config.toml
intermediate_size = 128
positions = "learned+rope"
rope_fraction = 1.0
attn_scale = 0.177
tie_word_embeddings = false
init_std_o = 0.00905
init_std_up = 0.0573
schedule = "cos"
batch_tokens = 16384
doc_mask = true
dataset = "wikipedia_en"
Each number is 128 + 32 x the weight over its row's rms, rounded and kept within 0 to 255. Layers, rows and columns count from 0. Numbers have three digits each. The size before them is the row's rms in percent of the matrix's.

# layer 5 MLP down (transposed), 128x64, rms 0.0981, rows 61-127, columns 0-63
096:060101174074178202132157134117147117121129099198145067149094109150129122096143116153159105149119106130134108176131168077113106105119161120172126134172212159108151157128087172126149153123096132
090:131162131113144111197154125145104121125149134173170091154115145111119119155093160117148081147174140133132130177072138167151086202168139143156093114163155079166068130152159194097177153078116153
099:097101081109173240127164121115170118142157133086210117127134171131092101117122080110154180137159140147143146116153077121142149165130094140181114134172147128108143089181166092138119152101119118
097:153102094127101115158124121122179099098107104167170103074141141078124148154140137194157086133129136116182108094078075089103171190136124145104151106151081070108103120174153104103173139156067116
111:108104151109137111132118174087177122185103135110135085157169163137114149128199127154139049139135104127115042142164139110125080123109129091080106160119225125141135109141084096105102153110127152
101:134139140173084080129112133180077132140162114161144103109143108079158151135082114063152131129075135120164080117183129143175178119156166094075137142131107115135116107138106059168181099085135075
103:104134061128140119147121080121192207115099095135164198149114183189078116096131151129145110167110109144162061141106131107089141147110194123136131164159176118108110122133096158127154083112118136
105:171181094175126176168172174088097166098194096091137152135135100152075147177122118130133157083121072137107118140184077171086156144095137099124114093104085136149103123177143115098170144127142113
100:158155127075153097189150137134123202098148122103093094118106092115117056132133145157129132158124139155065138144137198130129148105121132128139093192126080075101109033165136113111137133111159154
103:158123141085199148090125125110143071098119118059102153117151089089170120168159126139173087126158116176128101074202150109163174140121113194132138137103146090156106127075144091141164152149105130
097:137113162109208129134177163138082163167134132114154086130133183118037129114160114123141178143101096132105129121132083142178150138134108134073105165121112171174129096153131173156124070158110190
111:110161151117106129246118153117163123123134103105176111125157117125117122115205164120104045119111124097062125153118096050118164145107120088108120074139144138143156126125109165101092118102144141
089:108078100116114170127127118072088160133129140180130182120148127094160181169123097179147116119182104137114157146138042131109141130081152177105200131125178118054160144102163108126105131130149137
105:129085122117162125087176146134055175126152113092149152151136122108098095162061156168087149147141130128052138112122104153119148123090182078079097088107118141089065112140138127101079124116083084
094:135090117135153123122130107183162142144175084080092167109182090144184115095136114122136111156058149104109116100093187133111066094110170107126131074092144137078083138133070114173133086130102097
093:115164122113133144103144153120138167137141109064154130088103087078182170092127171157151145159104168107150106121163149142099187165105071117070134097112124148153100070076138063152086158138092167
098:080081034083082087099119105147139103123150080138137105112079129102138082137129070157162155079150109151101184094128143113126188154055103118145143115128086109127142159132168097119164100136109131
101:100071127099132091099150101168126094164143162083116131156106090099153144153169077065129047162099181161146107143134149129148141138126098150115122064107120172146106102095050143108076124135150096
094:099157081132129127146099096160128141167149118057085173131142086108107095102047114101107171175097159177133162160137151147135180130174143114145148166141138136128117106083112175152198078109086122
117:140139163138086112052111133134104147097082108171118154065115089177077122114098090151124154164068124112066163111071139090153078061146139131130136131105117137103143153169074136137140158135138076
094:045174138099099163133100130112166164174119143125067082110123134155132146105109166075118150182167091114149115147098135123066204139160114132172166145166121143178088156114159161109097136102127155
094:134101045119112191121142132123133165120093115139142090143128178144099103142151154157156092121103082111162065122169153182100096104129116079091123119122149146111163024153138119082114078131141095
092:107173134056183157140137158086176130098149143167105091151168040151178135131105110156106112180114134151128099093104098157152138163107190164119102158096172160159099109152154111151110165122090116
097:120146148192151150083121128109131109071150112167131108134057166143141113074174083162097097077180134173116108140106085113114150175155132110126141126165125110143142100045122204134177132152113135
095:142115160040093138151063111184119194156154115143161092158121118077128116137182123142135143150146160138177150145129098160155182094132206122114097112134122156153065162158139088144120092138126150
094:162092139121155166038122074129107131121190156098138170096118073122112083147107118137131141151135133129141119101125138189123136046067148167126099125105128153121124185150080139147156055102145100
094:166117176141150114132146105095120122147104119089071144098167127158067111103108184100129093098137192127151148089108143111135117102085137111113126162168139078060104126153116041143185142150188155
088:152105159144111087149128121114142089154125127185066083085084142154129135118180105131139052158190100088178113084190112132137142126126097075111128150163149149129071155124116132077157150177101158
103:167147100151120087123099136086143122158180122125126151094133125160097173150187117169178122098121101161131195144117155087139180129064127116124126122129067159092070061145117144105100211133142118
099:152080206153136120163141124175123119150128139122094104157069151176169124154128163074119110160190163127164141132154144095087099126101075165098141166133173149137062074178147135146104173130122149
091:170120128167133146151126128112079110129120109163081102095166163100086120152102111123241115146082131143133123117151146074092135158158168157111145141095082165156150148164100173094112151080131202
106:165130177120122123076052117131042124141125192077145091137168142107151140202117124167112099121084098150113170101090117140051099167161123086113145095145122121154176134114136104107118147123139118
096:118158169163158141135111117113147102184159168130139101093125071137065078059119147161119170152116132104178167152110061132145119137103127152114105084073159140127116162075148163179174080151128152
101:145116136167180112050178134154093174146151087206121107078101109120142115147103135047123124147157179141105114114083109134104118141127103106145134149148063145081127086066129102101170106133118104
096:137100131128090106114042100098082160080122155142164148116172100133122105099155178126122150179142142085138127137132144132106168169159150087140143151152135120217163092072068127101074104170122135
100:119149115114074100133155185067176120061168148134124116187142150103084100057173130147125173162170120067129090149133098142135173129135130128095136164111162129166145181172131108184135118103151140
088:101091169182085089139126112120174096108154121162167130127143135124121052102139128167168127064073096160133113167146082138127087152146077095118157194116115109135096143107081111182125138066160118
103:117094080177177085100123026116145148156165172104068097127145091141155103222116111132132088120159157103087068167125164135158097126119121136110103123126093152144105133121134119176120112129114153
107:185110150133103122187136201160077160163140093063159100143100153114183120190118111205137162153119176153175106138168138132121074155130108162150110104146126114126133105116138132116156102105092180
099:176091083087127078139088160104166167125164100060081138092178132097056123111107127168108129167170093072178148116122129164155081118116145115123094130155095126124101091156120116170135102080109101
115:084160147116119183059165123188104119090124164190166071119117158142144070171108181156085170142113131098164119069122185110117114113119106088145156127158107091108117147127097128143115174094097116
107:171094145137145105182141178111216118142168109155175088154112119149202103150147088118159142185182126150099142164163079122135156092129095143074140100151117084126100107099094135141183135126143109
101:100176132139099176129099124161079172071116114115167120093050153166107149126108151114144122118069181152114173146166145180112119154121125161091139143160101162065108135102048147078137137152135120
094:157133140113099188103083182084097180216108120130134130137157145153148121097098097091154052088165138142163159120095153151149127107095137122133154157155174153117202163097140154071136144142132142
091:104112129121131108098133093116183131087066131078154176107141120080145114119138167135081137123160083120155117097081105083109145151135161186143148138105135188102095146138092126148098035112141206
105:172216151177160138191172086123126128138108186206139141143182148146127125148148110166113140120145132166107172066141141089099134115115138100170109147136137119136139149070126180144124192102150116
105:132116154053107167121160094103165188147140130127131105086119101132087114099150135099143153079129143141117173133130087154144152112189085121110084054065140125106188127073204122125147115154137101
090:123124145104136138114144125115118139159184094198122131046155096158146135077165130171119126132134156161159164111156071127094171115128158099139201116141146096077159088145135131121162149125105030
104:131089150114132150146131102139126196198144178129151133105129110142126091115094139122071170123125142060105091112162124154093079163104110135151054042121079169110135145149168150130086111089154146
110:131112126171134119123144148105132125153094067138086127156069115076164163178123155136105105150149157145144149132154047132149137102153184137152130146161135175121134072116173079156158128144180034
121:143063134156148145128156162072052116111104147118128110101092093093134146114112151228149074087110133131139091144140100131164088061134138147121142166136079147212130110135109116106128161110109134
107:157142126140158081165154105128165183107129088146143119204105109149123112146133141155092134116154193195094163157126178135190123098109133141148061117108157116164152141186154196144131169123127082
092:124091099130058120095093188117097099166106162120133109142124164176139181149125122125146166104128138095131141192143157129078090092170157124116100095070138189143071112127151102182200125111138145
104:120128120159142139111099156119147109102063140079111122117129171156095137163176131143147154182109087084159030111147121124091147102117118133179112114129090171183127153166116101110181133138040098
103:142125127163161140112180174152146126090123140068110094131136099195136163133129157089098212125168118156115172091093096129048142125171143148146159176140125115066146129107159172152174099127098120
098:085093114108127135074112111176112098103115130074173126097129116143112144137111144124184181209089142147097153123201167136082071111123091136140097152132070103078089185135078125130121142144137110
100:103144152165099184137161192133152152142175103175139133147103154182127096162132140144057101133132155144110137094050103105099153111138141139145190130155123157152127146162188133109105127101098037
098:167160118132129131154203132141191130098129171135093155190087147143084167079140192116151148129215177118138134143142071087176137120116147156145095192091164121152121149106147150151139131121144132
094:175127157123094146180096178086043101129102134091097150149086126136135154115121084145103164086136132176070131121109150148199089164119078089110157120122146132132071159115157124159085132111147072
092:163109095163113116119097090159041147088171099138151059140170128144132074138146156108130147147100122159123149120080127148192039147136110170164155127098101200122135136144113127130099084154132146
097:142136105112159149136133171069183107118100192139149163127126129094172127078150158152150188139113136085156101095137165145144121134171126128184144084076081100194100173108103130108125179157076088
105:148100100149105140087103167171130103190137183102146107146143095116072078128170112118047135125135129126104142195132143156161119163105181141104174091089155173109088045119149123140135143155129148
100:093122117116128132115163101126097200150153150160120134112180094078202174160089061128139188160128088156110128119175104164141160112142132137112186124164131114116157139193066125092095156156134130
110:198084162098158106133152135097106142074152119168128105142148144093198199130096107136130187139141080203140142150151132082078061140099090128100088100136147124145105109140106145139123127117128184
096:178108127176101112080129181129168130137108198144181111150145136138115122152151144131169088200134107081115097125134105096152132170136196112164134108031138105102088145116128146190137137128107158
109:121102115157099201168091109139139007134080104119122083180130125120184179143124120161153106152103133090136144109097128149098102197101099134092075115127095117137135138096137113160095132096121151
101:093141133116104081095119111155135152193118156149146161095145096098151139174171088122104123111120165153093103095076161124116075117146168098109092087150101171119107193151155093148092114077111217
# layer 5 MLP gate, 128x64, rms 0.153, rows 62-127, columns 0-63
112:131133067098134154154120110114097162149140167177129161193111078090114145186067102133227097101126137104125150155119126139149159114202100098129104125165098140121135102158097143103091099084106159
107:168134114180125117130222081150159133095103163097127129106163132098098191138141102114183114127101111131142144154110135172188108127109121087109152200110114092116089119125116176196143078171149112
098:091131140101157094114107141161163101103179184135173151090131125115092145170158120108190175128146128132101126174052100085108171124141171178068125151111132134133078115136082133140125081113188177
103:155138116147095146085089130120117148172068140179152142148136119132177073118084122121108162126138185113119128120184086125056072142046054114113109143143119137140156139110135109157086174137142181
095:113155138157125105158130102144177085160156102152118118051166057104139047113156078077101176150121079115148091110112088122130123155099126158059079100130133080129121097146125168145104093117134132
109:143127198135177111134141139092091063131130110040159129088146149082109137068149064146140104205101134127132168078134128130089132121145156160148114115126136124135169099103116152184122120097183156
091:126134136115175071160099102133151133124158112107177171117208088150197118131102069149102099189124134167158108147042140113127135110110116089113159190136112112140136126141155160111132089160171171
095:102156073061168174108112142141071104149145063165174130110129098124175097112087131154144142105113120162124069181149105143172160095110132122186179112146109100102124125162091165159079157149125164
111:164203179121145183105115078144141157082150114127121214105110083119154138121135151126193159101128199163154087141146096151117125131080087097144097142110119108124163151141128156157175115185140108
097:103150112143134104142182156087149126140139153101128171112106135127136099126084125128096151144162135049123120210101067137052153109133145133207179138159109067120078166140166166105115117146127108
090:148104089126178136121158130087144148130179094107122189152161095098103171153126128112109141113085165127151091097099050096087111079120151099202080122127163149133072132177139121165081168142102147
097:133133074078087123120178133101170126153120102116074163047123131092161166105166191090105079127096136187117153173157166127122100158098087110125157117119121193168119131136165126161140131157140087
098:114199079186150116083144193079064143123142099118054127134109145122144067150132128154108127125116181084128143083196130143118121093090111149113119111113110081093148144147110173124100119108078105
096:106090125122215115163071127100145114122106131100106179153139110082105151127098163176182159154100136108117171161110080122072133160130143193182154144098118098103175153168090162141116144101130179
100:068154117175126121113093125114146117093138148101123051097103083160092106126102103084157079151146086081159198143134101116052169115122133114149069071126123164113114121142161100142116073114096111
100:157148069089186129125169158121135095193145166100141091124109150122138110207093138153158175159082102078081133081113095093081155128158126127114105093153152117141095100133124113151071136071148157
108:122203102138124086137119104172116094114144145145115160101128134135143120132140194152097163068116120123131113178130109151117149188102055095095112149125098088112148189143103133134154095213168067
114:117121156099072053172119085154106157129126140134140218144115089105187081082086119121126158155125138151123165200152156097121148124068095094126165170122120144165121171123156114168126100126139154
101:177068148098129153152142118111071098171075127079126122107087182089106176131120147126144078097111130129167086146131138171139107171143094083137067139145137130128111133098097134159091059112188077
104:141186098179095146100145135060083169133114108115181130127120133153061148138137189109168109105076156162156077184130152143111067131100097079140127140137100158167156168130115140170132141158109081
086:110167105114127133098097132050195117127145124139086123144173104100148136133082102125148105168180189175181106119091142111161074133138200130128170124103134159166100087068107113170159124098136143
103:055119094106125146155118115110118141104116160142096157123167093101144149184182118105131144088158116131117101109082130170164146203150209166133083110107155104096149158123159148189162107126144060
099:141097125078129150193113179164125115157087128117149121093184099106153120131148181076127162127128110110119107100129176138127151134156160090123066143097116186103143112147147051138084091037127123
091:075181122150137113128206158108136165143093143109171076097154079155126110109071136095107114169152121159145123113113077129187089169121057166125140086165161206126127107128112147139130118136104096
093:160077088114116122097137090133186093136202112129171161149115185158179073111089165146152119162129126103127123171171091145125137119048166085110154082095122125117074159103090125156130125149132098
099:128098100165189160118146096107155145128103073098113148123129173041105178164066087084146080087142112097093151096138118148105119131148172137160146117134174129111147040110157116108116159155127150
081:103078126054149109123128085141132093159115096141164162136081112185169162141131118120194202132079191115083111123144151155153100119118079077088114129143176087140131171128179112105114128139136153
099:156117205104155112123071137129171092151130121125137148112184159182181133116083112146091140132131128092122204156170117131127194080187125114140108094120166104112160164114164077177166106132128135
102:121087123139152123118118075147124143163156132079136118201061116166142105084089174114173113091143129143089200205116112074079121132120085166149157164095117129147146174154109088126111119165123118
092:137212179143136107114139182112164132116182143174142129125099133130114062146160085151120103110135184102185081134160110133107105098150128103214134123145125073134135124090124133142183114141184086
095:167116127134055094095132086138120123133107107075154130148137110162078068167139144109134171062148174111094099074167115119081085124141183154136129090058073135153150153121139075121127167137141123
097:108147105098134122133089103135174110091043054146148114108158102125108112084135161130158102138141179085122122099177112200205138175128114144110115144078099095105107118087137138122181092111149091
118:157110096164116138095154102109130130126154097136114173143058114068125173080165148127117105102121148159130114090126124155096088145092165109139119123104058159163140189071119052051148111124138165
095:187116129198133172113121121156130109117092144167097085099067116172109149143139155104114105039095152127126128156155121132131113113135120144169094071158171146106143128178146179087172160134160059
092:134104115088063148116074080091164098052154132181177085150079106109135101139074135154158113060120118140188165171126121110149089064124130127126156135169146112167137149098152110141146127153150124
098:066080126160205102104110200129134111134129140161140142119109094122137145193101110104125118139132101118167095190146126138151159150101144122103150075150127157133149093137044138128074118113154210
109:078086108144147111109120161138174128139202068061114137173161127083095154104092167140189088158119082155128120114092162149147130171153178137164125101172128110132145153137148109160172095164109082
097:067107123168073089099154127122142095102132204140143062097144087117076108111169082072116096113124080145157105132077135167129121157146160150123124160121147153163083086130158144208120101128141141
092:132103119100138134126092157114134161077130143145120073120123110110045156088113152153175082130124103088184129135095077152163086146099126183187081087167116202126105115149129144159134077151154107
103:155187157122111150088147138164087085096110110183131113117136153126139075148060147201062161104150162138126084142139187126121109077118094103144189109195144158128154127087138100144118146141106151
087:096112108129126146110164107157106173066143108088147110130119200125089169101154137124096084163078178155185105137080135115109074132133103082163170144108138129152144143158188126076061173113129139
090:088089170135146111149165115123173094133090116133150131067122152142149130159069116154139152159119144187203098104133199171128127117109109166145128097180136158129113086172109104143098148054065113
093:107122037100134112120144123099170211124089110112112155087122111145086121117129174121153121114097186157134152126077229121088109153152155138148135160170133166133131146061124092116155133132117156
095:131089097076095085101110124110129103125142111093116095110139117064084138122163153111130117134125086097160166163106147085072129072119106186141095135102130121174105114103083153143069038106140188
092:139083108120077063151158142115152125150197137134100145140113151106182102119140145134204062162118101108096127143088176134120074160143070106118086176167165137105105127151168117143128100182141090
097:145144113165132133154151101121129178179117114135108131089112144098108084153156118130176151113140092132118202125145145161138168125208133156180045059120121107157170102131121111134088126058077152
093:138121154114088106085165154108112166131191113163156074092109121174120157145163113155099151129146151193147125101101109139158146051110099139165113059136111080128093167125152057160136182161136107
083:181121091143147099115071099089103109170122136133083171099137130136106080148145097143084127106096080149148170112137125074049079150108169113165115104119125114110091092152176111121103134095219118
091:083121187128097144146138140141129131111203142131122133096164106137094126174158158115142098114071122108139075105051130097099142124087178128108080120093145123164115151169056168149108080071165158
093:175100109151129137105087175108095129148117117148118103154120112144196123197161155124133150130117099154097099155115097146094043195145066136100102127101092148118047131191087123116151117109111106
115:164151051123172144131088114115118132165113107106101189181132134127175142143099052142152118159066122065106085128091071138081101135120129076175153103127133149131141163142112116089148069134103137
093:081172070136139114066131128139143079112104152158113153145079137068127083100157135120130168115137198087136088131092166144089177100149142130141136169105099122103123108144109103126178180100041120
093:163132125148141115147104076126075064174096117081142182091129126138177135156119133119114102158075160162092093179125101096128147099109119148104142121142112167034082125132105117127083144075062144
097:128121170178152087136105153138079140067165093170102071142127191165160112127074108103136100116091143183203104122143171137177088147107114069104116118136186087120130151129083121114122120133146102
109:110113129098126093108108124176163087158107177120129164144132148102103066159101101160045140070121099094130142091169122131089112093101130084082064104177136129087153137084136150167127142167181158
099:153125142125103154119117098144072213155123206174116163113125128119100162090041183131119086103127102120151121122123103137130119140211109165119159131124103092098104135115134160123121172109195159
106:133106141114089138161079116151148130116147057088132118111127054113127087112215145120065058148118107087158145134119165204156124111145107091126111062126137107086156134159119120110098096110124103
095:038150123098096123113124119124092130135160038087122128149121160111173161177153153131113161132058073114124115146076137109139115112145088139146078086155167159197121127153091152081132109109139115
095:088112120084100091131141081125108141149108140131175088123150113135129172134099156142125126129124119149136067164053165170136133209093168078104102107169100069108101108092122050129095117108172154
111:096112159134111126174084166130087136117144148176056204091130099103090091153159137059129115109103151152120124192125120114100177110145087112099106134163137141089113167184118160086104102070136111
119:080191129100186088129093157177172156156132161130193147091099134161114147170123158100141104149113127097097157127114076078047092110114106114146117158114166126136102122084116163162113125084185144
104:158177080069098119086122134137119127155146116139178176132133192138121101097142161128077104068139189114099101096133150096139116057113073134109134179129151088104133164141196096132146159079118120
105:159115107146161120137157157090086146083160177126133152162078110091152192136145114108143143143111152137106104142130063105063046172083098104137093095119087145148146185173165099134116117132158178
105:154123126055082076090145117105143137128126100181101140115163114031179155090114136115084155096109117126132104147150135140177058059087145114123123149125143169170092138129185101148153152134126141
097:103081118168102123137101118085126072189130125147132120097068078079130058118141153160144153126133140161236143158092078106114111159110152092156131115125051128136122137123088159163122126132125140
095:102118081123168101119106158121065111158093117113166134127172054130186146139183163089119139135056132145092118143150065115141102158127128078078117114160127133112102092197139129160099088126163169
# layer 5 MLP up, 128x64, rms 0.146, rows 62-127, columns 0-63
095:134090194141128161163150164142130088075136128155064100114116075146078145145168138102127163126106146212128137159134128106078115116072127122154086068113154136099072200144149103116101128143097124
090:073119179128133070082081131093189107109081112089104147147129039087201135106109105145125152101154102128128107114174144121102114166123104150150115148140163077131114165111141157138166106098195126
095:102145117058124086136120138124188111150156132139159113086080066113147091147151055177153175096172087174091139154081112135154139154100150169145148166132129143131086156064111107111159081124153125
089:065152133125105189090084151070129170147062123170188171098114147177143158135117138101122141120148124133117052126120118134148053090117116111078119150156148119140161068094132088134148165124115156
104:115109071075110152152152134122129145165083094113091133101081182098150165146121100173133168127100106150103095122127153188137126108179145154178133135093187108136059112128115075138098140053129180
098:156097138135170127155157069065130181100140108058176152118100141127103131107131069157114086187149175097138122106093199154110085114151125107165170172074131102092147113109105121129142172102150130
104:107169125157153113191081084129125169155156083086131160132143079162167155159184082167072113123107198128124124158140090186104122148142090132115148102131128104058148162124099096110170124166155145
096:099112074070137165127079106112150150086071138144141152126124109137148089157121116123176164146161113150160127071139134143177130114141157113142174212096097095139088106068141120131094121119168213
096:105181162121165140171149115160122115150162145130129163100168120105187107093150178151145141132052167139188065110162151135128147120120164105147045168125105098119179129099111153175120178124109093
095:072157169170121095126090137175107151139107155109171147146142150150135097060150098124134131142143174118070206093146140102127207059133122112138173154133112131081149094086174154146155119108153145
112:128198149180106116158070168106083146106091148092169183144166120177079149136113155136089095107081147168090188126135098053098097156094121131132134133116109132135175115096120164116138129127075150
092:130117110112197080099086119180121145165074111142167085109096202147130120154169189182125149140138118131120129212130146132126090093127147137114135142117095125117058125135152137130139185131103060
099:176104170125118127136114117152059122128141146153160173161145071089150127136138109148124086112065062169141120107101109091115178137114173141154169089065148110152121178074094133119089186097130162
094:109163105131034131087105122139133180138191141101104126138111094128120123172134177097117135060140153076124114099098155073187166091169156171121127114102153108124092120067157140121117117147078092
101:060159086101096151135112163107157090154071174158149070098100083145116159169141130142200099089113157191121135185075137138108103143127122122115143115144163141157136106113077123101181084158117104
093:107116070087179106121129083098107148127132038168127152112081080173113085121103119127142119128134104166107181153113081171131193142156121091129141124123173140134097163070151080062118138120111146
106:161130102124100121111136084094089115149096209175150093151109127092114143171162135106085158080135117130138122165087086133098085171092083131130132139121110180142106091086143128054157074092067137
095:100161040147078153089158172135125103083149147139131143084137154109089127085034155147136067168100110170137121133114148099081195105160082103123113135128105099117150127140120175112111154104112145
093:081132174121121099058123176140189163107151080175163126140184074139148098114129100127115173161119148107104140110114122080084144069105078071136143122169141159107171120176142118170148122149100168
096:133138170113118125078129147116057146149063149147134126107114144136074122075121180158163110109122094101148160152125119091149159090143148113152152136107126194133132164162138160186184165165123033
101:147190079149153104136122137131170106181114104139130120164167100106159102139121080135161204209125179085141147071117159118165124135112158135144163098140174190116116091091153096164101121115107167
098:036160109144114119133133153113155142104205140121085114147178125085133145145138105131171099168182141091111160155105127148192115213154148143129074195139120114116146161115107157158139150146130088
106:175205146090160147147164127174131139127109152130172095128069154158096114141184153120092116112130129092119084152166112120114108165112164169153118146109073119142149139069186075126118172121196084
096:144135190129108095148179113166170141124131111173134115106133128161157121129121148063179113179186092086135177098150147120155114121152147174105104083083141156104095145083105094132177123052080096
083:170110162130162107119169122160091181117115149145109153083138108104076178123113116138103138080100120124129091070079139125112147100200108139183095151125124109191138167174135210113099126104152180
104:069089112075081119145179094153130120145124124134194109158128106161151114126126139068130094108148117129091146144102116104163145123156130124126157212082186195144166075080159131124102120077159102
095:142107150092169132149127101079126111187130138187110134121052147189167139134122030106204150121151104143098159102138100141158121088142116123136083161175163092151085134113184111139135132136126136
098:148088172167166149125174116122117128138105124088139067119114124147092132142143142105162115126066159177096153152085109042100135123147179135142118123077154169129110122156132136187216078090124147
101:177130138093136136158193100046143093099146166123146110143123134135111136140087144162115111127147198151136177143132091109068149083130104210127106191145107112106110159145131098133159146129122046
096:178120149131117126131124064112124136136160142177153114166034123123146167132114130155068123066141136205133108170131127133205101141130136144129128100122076100155112153099113088123178153200115130
117:159109184161127081128170130136043138156103154102153121141125155102135131144142106164062138168093081127136125101118118138148108119129160088086135060140142135143181151115134132118044151103051177
103:078083099124079153101099145173141158063142047152132143136196160082117165094129148105179072148140112145163129115104135119136092079127205123095142153159175137104098125133116122142099163120150103
094:195149105169117140138164119134136086129095143147193079176103125153154166196131057111133186145114115167083102169115081143126062112131068113127152154113135098185123117180144145133140117116113114
101:162153134159106183134118161110193059119190174128118114131036140180088120159157115165130137093104151122117128143130118165116113132099149166163149125155093142081112106141167064152186140168151123
097:133101094121118139125110040156145144100168089143179203161113086169147105120130055140102150089116134206117120103137093073117094095115174141131202142162133139114092131115145137160106128118109155
095:119193125158164155107165183085131076190094118100094136154156146171153130149155136109121096148121186082165146100128145060137138090156097134142099130143138164141105158106099132093138112066094051
109:134110092087086157151099107081171152133171103189125142126154162125186152157149149077178063169152122164108133129129153162192152171107144098118110137115136093072189152096178126146133108167134098
102:136182132168148101133106125148067157135196153093209081213143135122128145143198116133088193144120130103069119126106140127113131142077094154160121137081161084129112129138145104125153105157124147
107:127089113084121145171132148113061091153121116100177124147092060081134092101147157124224181125099144111127156124121089077132129134175134120112136134155105168103103117113133171131104047127160171
105:152136109143136125083115170109067128162117146129160106134177094158170041081143143116176136086120186159125132163124153110107144179076099053117104067129101111111113107103114191120148127167134138
107:179124126133122152133109169074181128144158065094141077098096145180147121183154097115173149127102130168160156092178096177153123135117116127124150079157117149156135124115062065095192094109118111
107:147102147147107133159115127169145134117129153120179124152117087125117137083209160121132098043099148117134107173078136155143086181128133120097178091097074160164124136129126156095204062146154145
087:087099078098131117077191083101110179123123128153090138166136109136132136195137157158128138070119142132083196112146059128142133120096132073069114176094139103147105106154158159172131133081110144
094:103118078129129094122125110176145162172141108070141137123155093159190102120119144081130105169170148114042174151147096150095155081120163137154101169112117121089119088146121196109129169118143198
122:135174173135155121142115127117092156127153106089146198149086173129183173141174142146088127168071163067113096146157107117064083190118104141125082136143144119105157165158156115137169128189120119
095:114115163078088120104115138165128161077101144162141097136063136166079071078102161120156081168162118131130075093129121083148112160133112163144136141085137153101104154202181121130108129125195094
092:102122044109161084114111138116074137136082149172130072151126126111101150107149168101177131166154128163110090113060142108105107159187178164121113133101129197131107175119085092143090162107108140
101:133184177160127135087134142178108178126099114091145172135150124143155122104140144162129171179152157090127099116174092204109159085126104122130104162129120152027168195131108146156129120137087141
113:129186149137119117148110180089174148137163119137105095125116154145102189125131109122108099149105093121131175168120063124085061121131138150155125130134117133155128121182168062146191127180205076
125:194114100112157128144114111115169076132133137150138102154038134118074131125080170169078129101133168205162108148140113116122092091181152115162194102138115097163106135107100085115108160116102146
104:137132194183129160141137152099144098094128167096084135128104149154073144113111194147025083114110125175124128103128178104117106135170122141133095144054125154161149179092113143140171116132115100
095:102193132100140154148093086181165196115147121109142156139156082090166125092146090139143120206108107116146201115154110175106176168168102155096121105093120102139147132109072146136128124067122117
112:191154179166139164102157144072107109124095145118050146122105149111135144135179114131099163155136127131130054082137095111089099148171095128170059084147120112112104179121111091156145143135073095
093:116147204161134136113081067138128053125107143092116183183088163126085135126136132152110152094114168134121140158161127085132124101104068097083156124115101154185181155132142093103161131105069105
106:169131141151159151119151116128131152117226081105084164113163080101161120100108118157193152139145164101136116087133151162117185183158122111146174134117119078091190150157083138135140153104076105
097:132103158145160150112135215128139139134117140138119092156125192076163140181141072126135114093135099137210085080128161174103150120101129161162113086127144154154168103141201141133154101161103082
105:220103127145126138127086117118152162123102115097087150168076164138099148118138171100122039101122101126156138096153126192157112113173145101123102115130045129131109130089106128070157105097149087
096:144082136093155112130115114124114123174091116056143076106140179130124158107125117057144139163111092213131170133123157095102163071079144152101156142102126107163146088148071087128104105079164141
088:144144138124074193114140087120140187102138082051169133157179079168123134136132140119175102150113144092134124144114110123183074138125078140154169156096129127124136118181138174167122068141084175
097:183174135106154094172143174071119091129150151134111088161079164147084153199129127165097142155156164167142143131126163114157107089114109150167114150134144155211071130105181127128117090091162123
112:169083068109150109122146113180152149143091092147088092130140105117073118149107194173081093080102131154140106097102143086112138129131146133082101052133146210137122132087159159132149099140145083
103:148105102131140085154105117142084182089174087100127144159158159082171164201175055086152118170132148079127132119124150131193136180167153127138146103149158117176153121163109142098117116123140182
111:164110114136162134112152131050093129156178107198130183177114163134140163166112131110141159139135156164135144156140160139078157100089107083116143110114103130214115107144041138124112151079140156
108:126150129128118127087172186134066133123112112161131095129065147173117127123073160226137136114144102165162126202135071117104139087129144119197137104124139077140109123126137098160151114149119066
104:169141097132121122166077175097119165163146080097116141171183149097184173146168079084171167186085182170146137135120131136135111134109115109152094147139210154156160136116144103159131088150112108
104:122111139156097128138130069101084137157123155171106161080117134092122143177196056143144143110134117157070101061110132171148086106145165101152155164134157149167116139153156047096123109088134166